Part of a small language model's weights.
Size: 25 layers, width 128, 2 heads of 64, MLP 512 GELU, vocabulary 2048, 5.21M parameters.
Architecture: RMSNorm before each block, tied embeddings, ALiBi.
Training: a variant of Adam for these matrices, 315M tokens, 10518 steps.
Each number is 200 + 40 x the weight over its row's rms, rounded and kept within 0 to 999. Layers, rows and columns count from 0. The size before them is the row's rms in percent of the matrix's.

# layer 16 MLP down (transposed), 512x128, rms 0.212, rows 495-511, columns 64-127
103,133,206,191,262,162,161,155,184,205,249,176,204,222,208,219,178,192,197,202,248,200,207,190,181,245,251,270,224,267,195,164,213,136,280,207,190,229,230,244,188,232,191,237,154,229,163,257,209,177,277,188,187,190,135,239,150,131,298,204,174,133,249,247,206
094,129,240,260,228,285,203,201,190,168,219,150,214,153,196,226,237,169,218,192,118,184,156,192,182,209,228,112,182,241,254,209,204,250,194,206,221,183,295,215,188,161,300,207,164,255,202,217,231,142,200,195,159,227,264,256,204,219,250,166,193,173,209,256,144
101,225,205,251,238,166,220,182,157,191,173,283,258,253,197,135,237,164,195,191,182,206,176,225,207,159,177,221,273,210,115,195,152,195,221,252,214,181,229,219,185,118,213,150,111,221,199,254,223,210,210,154,195,163,242,203,183,194,214,130,189,228,202,241,192
129,199,239,167,171,242,233,200,254,160,256,182,218,188,282,183,233,168,205,209,315,282,215,148,212,213,209,230,198,167,214,164,166,212,202,148,154,122,221,167,260,187,252,143,163,131,188,173,224,235,132,167,128,189,222,147,173,143,246,154,215,246,210,198,228
092,146,248,206,228,198,203,163,185,167,226,219,234,192,201,200,215,159,252,300,203,182,224,179,226,257,275,199,178,162,161,187,181,198,196,261,290,165,245,223,175,170,177,228,158,156,206,228,182,203,226,196,301,188,201,217,173,270,226,148,183,184,203,216,173
095,198,211,176,164,189,209,126,239,169,180,195,220,146,225,241,235,200,177,157,219,222,243,150,139,256,255,194,183,114,252,135,234,235,218,241,211,197,221,193,287,174,177,221,210,233,225,164,223,154,116,217,148,166,172,177,128,166,252,175,195,276,226,254,186
134,188,189,193,187,202,172,243,192,272,284,238,189,162,270,251,202,181,230,216,187,216,184,143,268,244,215,169,268,158,166,149,158,140,180,220,198,105,229,159,169,155,272,234,211,189,194,165,118,204,234,199,225,225,188,168,198,203,204,148,173,155,219,220,166
116,200,207,200,177,172,153,163,220,166,214,263,255,236,247,217,232,130,178,219,251,175,217,104,154,130,255,215,222,202,219,217,188,197,242,131,218,170,234,188,211,224,272,224,208,189,232,167,161,219,214,197,174,199,198,147,189,182,142,197,139,163,253,162,261
102,193,145,204,223,209,242,161,203,93,178,205,252,231,157,256,225,199,225,156,155,219,200,215,171,192,185,192,178,133,261,239,181,144,153,171,134,186,234,172,153,207,187,227,180,195,258,112,249,169,182,165,202,213,285,216,205,167,179,161,228,239,250,205,263
096,200,207,177,255,150,161,206,162,159,208,216,186,179,168,292,251,183,130,247,243,227,213,239,260,192,214,181,167,238,217,189,155,234,123,167,188,203,184,197,187,220,192,206,178,219,144,134,300,246,253,229,225,165,235,187,194,217,148,194,207,225,161,171,224
114,162,167,169,222,154,212,194,186,151,161,206,189,203,190,177,179,205,210,188,243,222,144,177,346,137,241,291,271,243,195,216,209,207,224,228,181,179,254,189,145,182,238,171,203,183,121,212,153,229,257,209,213,171,237,221,316,188,136,204,166,159,210,125,199
106,182,194,154,203,192,290,162,212,172,164,269,126,159,181,235,169,224,171,167,216,196,250,171,256,244,155,171,139,251,184,173,184,174,163,168,213,222,149,129,224,254,128,172,132,241,192,265,253,225,245,207,251,191,218,216,162,223,190,185,193,231,217,203,207
107,205,214,149,107,184,182,132,209,229,193,190,147,234,176,238,190,188,211,214,180,214,212,227,191,189,205,192,136,152,206,284,194,144,187,219,154,257,290,178,230,158,169,262,171,206,145,223,253,206,159,143,201,234,151,155,210,183,180,181,261,224,145,178,227
097,222,248,205,237,117,235,183,152,209,221,185,157,256,133,215,189,155,248,243,157,201,174,247,161,195,189,129,195,164,229,211,178,118,205,237,191,160,122,179,214,172,239,205,146,284,233,143,235,225,167,184,137,158,190,207,228,214,263,205,246,162,211,235,197
102,159,208,238,153,228,201,116,174,150,244,164,164,248,262,142,223,229,171,216,199,214,258,209,154,187,239,217,194,109,179,220,210,242,190,216,208,133,148,204,223,142,216,188,213,192,132,187,147,242,174,188,224,170,264,161,214,207,206,202,249,228,169,153,93
104,175,226,224,255,165,186,175,176,188,211,208,232,222,166,137,186,212,130,228,231,164,101,151,161,127,157,197,201,221,256,198,175,191,203,196,227,147,127,190,193,201,139,192,180,284,193,197,250,215,164,234,200,218,216,248,279,153,151,188,211,248,199,255,142
104,231,250,180,152,200,162,173,207,194,246,163,150,214,188,179,170,165,180,175,257,248,143,211,264,155,240,218,180,141,160,199,227,156,260,165,225,220,176,241,210,252,265,196,203,184,194,172,105,276,260,136,212,200,229,158,301,247,203,187,228,120,181,242,215
# layer 16 MLP up, 512x128, rms 0.203, rows 496-511, columns 64-127
095,194,190,222,177,178,252,191,251,224,238,258,167,265,187,136,101,237,192,219,197,191,243,198,163,166,266,170,175,214,242,247,268,204,193,181,221,209,252,154,240,190,223,213,234,185,117,200,163,244,160,177,191,158,114,190,181,264,214,236,181,277,124,226,215
099,282,206,257,234,221,200,161,204,173,190,232,182,204,265,171,185,182,190,232,257,241,233,177,130,230,101,243,185,194,209,223,195,155,164,220,185,180,195,174,171,242,163,189,196,173,191,172,191,193,157,168,175,197,233,251,175,185,166,244,251,249,235,250,187
111,241,205,217,169,270,226,225,234,209,278,179,267,164,191,194,210,164,207,190,240,315,212,247,227,209,216,139,153,270,125,187,169,91,181,206,207,154,156,180,146,202,249,158,175,236,199,176,197,150,181,230,120,237,201,183,203,189,200,198,318,269,209,171,209
094,216,234,170,181,214,150,179,262,254,246,187,157,135,146,120,205,172,154,192,168,273,176,196,229,168,226,173,190,187,187,180,286,177,234,137,179,211,160,239,208,150,183,189,244,249,267,218,201,178,137,209,175,193,223,159,214,240,214,200,242,218,249,203,272
097,208,152,202,187,169,151,125,129,192,240,216,226,115,214,213,130,136,200,181,157,205,222,208,219,192,264,216,159,217,223,160,188,201,166,106,179,162,111,187,206,237,234,260,176,178,208,175,221,73,208,221,199,220,191,199,197,229,150,196,198,194,101,205,252
114,242,213,145,177,208,180,212,243,185,266,189,184,179,227,209,199,217,213,185,184,238,244,213,277,191,191,188,178,157,154,156,204,242,235,241,187,280,182,203,164,289,319,200,226,197,174,168,158,226,206,212,212,148,124,191,147,184,193,253,224,189,167,189,228
107,226,173,265,169,182,281,210,177,221,172,208,199,186,205,146,75,148,216,213,82,295,162,227,235,234,246,223,225,192,185,203,199,247,146,265,193,189,199,181,207,249,225,188,186,227,210,122,186,218,174,236,211,252,194,156,172,179,124,221,187,228,84,238,188
105,153,237,150,187,191,197,190,241,240,186,143,197,213,178,177,218,154,162,183,252,228,272,165,246,253,200,221,191,168,207,154,287,184,189,181,224,210,266,168,196,212,156,133,174,149,236,161,165,220,173,242,204,154,195,178,165,149,261,255,298,183,225,245,150
100,215,228,273,308,198,184,159,210,198,212,209,273,165,190,136,167,314,216,171,214,217,189,239,165,143,204,208,221,206,234,191,188,218,190,177,183,247,112,245,169,148,202,164,192,178,251,330,229,184,202,224,136,211,200,139,221,257,181,214,172,181,159,219,142
108,177,252,228,127,206,200,188,232,222,169,167,173,179,182,175,190,202,165,230,163,192,194,188,210,213,217,146,110,260,130,197,221,198,162,134,159,229,160,156,139,244,128,237,260,241,246,188,178,273,172,199,259,275,273,222,63,252,180,238,190,227,187,198,197
103,151,201,167,178,217,184,250,232,254,245,224,271,255,160,192,190,240,137,159,206,231,222,181,206,165,249,266,238,187,195,198,251,210,176,190,145,246,236,215,152,133,138,199,171,210,210,174,157,240,202,285,178,236,183,208,166,205,187,254,252,221,134,174,125
103,211,225,163,230,259,111,152,198,192,225,316,200,270,225,149,126,143,125,183,255,192,187,198,149,195,150,186,230,222,224,191,180,218,189,231,178,179,214,248,93,199,229,138,158,186,232,216,106,152,187,204,181,197,133,216,173,238,139,225,200,289,190,211,248
103,140,207,158,218,270,104,194,274,167,237,154,239,214,250,164,165,249,213,177,206,201,153,191,242,212,202,166,269,235,156,202,211,159,143,172,180,219,251,171,197,212,225,242,181,96,230,264,249,188,249,231,203,199,215,224,109,181,206,208,167,220,125,179,183
094,200,199,182,157,259,159,203,154,263,260,196,239,223,142,227,223,225,147,197,176,264,117,273,223,172,231,164,183,211,156,243,256,177,183,165,166,185,206,229,239,228,218,192,230,243,203,139,249,196,208,277,150,268,148,272,211,150,203,244,255,216,252,197,205
102,254,200,256,284,222,157,274,200,205,257,223,180,213,141,259,169,188,157,262,252,280,208,261,208,167,265,209,179,206,187,237,148,152,182,206,222,236,191,159,221,227,214,147,229,141,245,183,244,172,157,217,126,186,233,236,191,195,200,221,200,254,196,246,224
101,185,137,179,169,223,249,163,138,219,200,232,258,237,136,111,259,238,217,266,131,207,141,262,258,172,197,221,175,202,213,186,150,109,151,195,179,231,209,239,212,268,194,199,238,257,233,181,222,162,135,235,112,260,193,191,222,215,268,218,265,292,134,235,234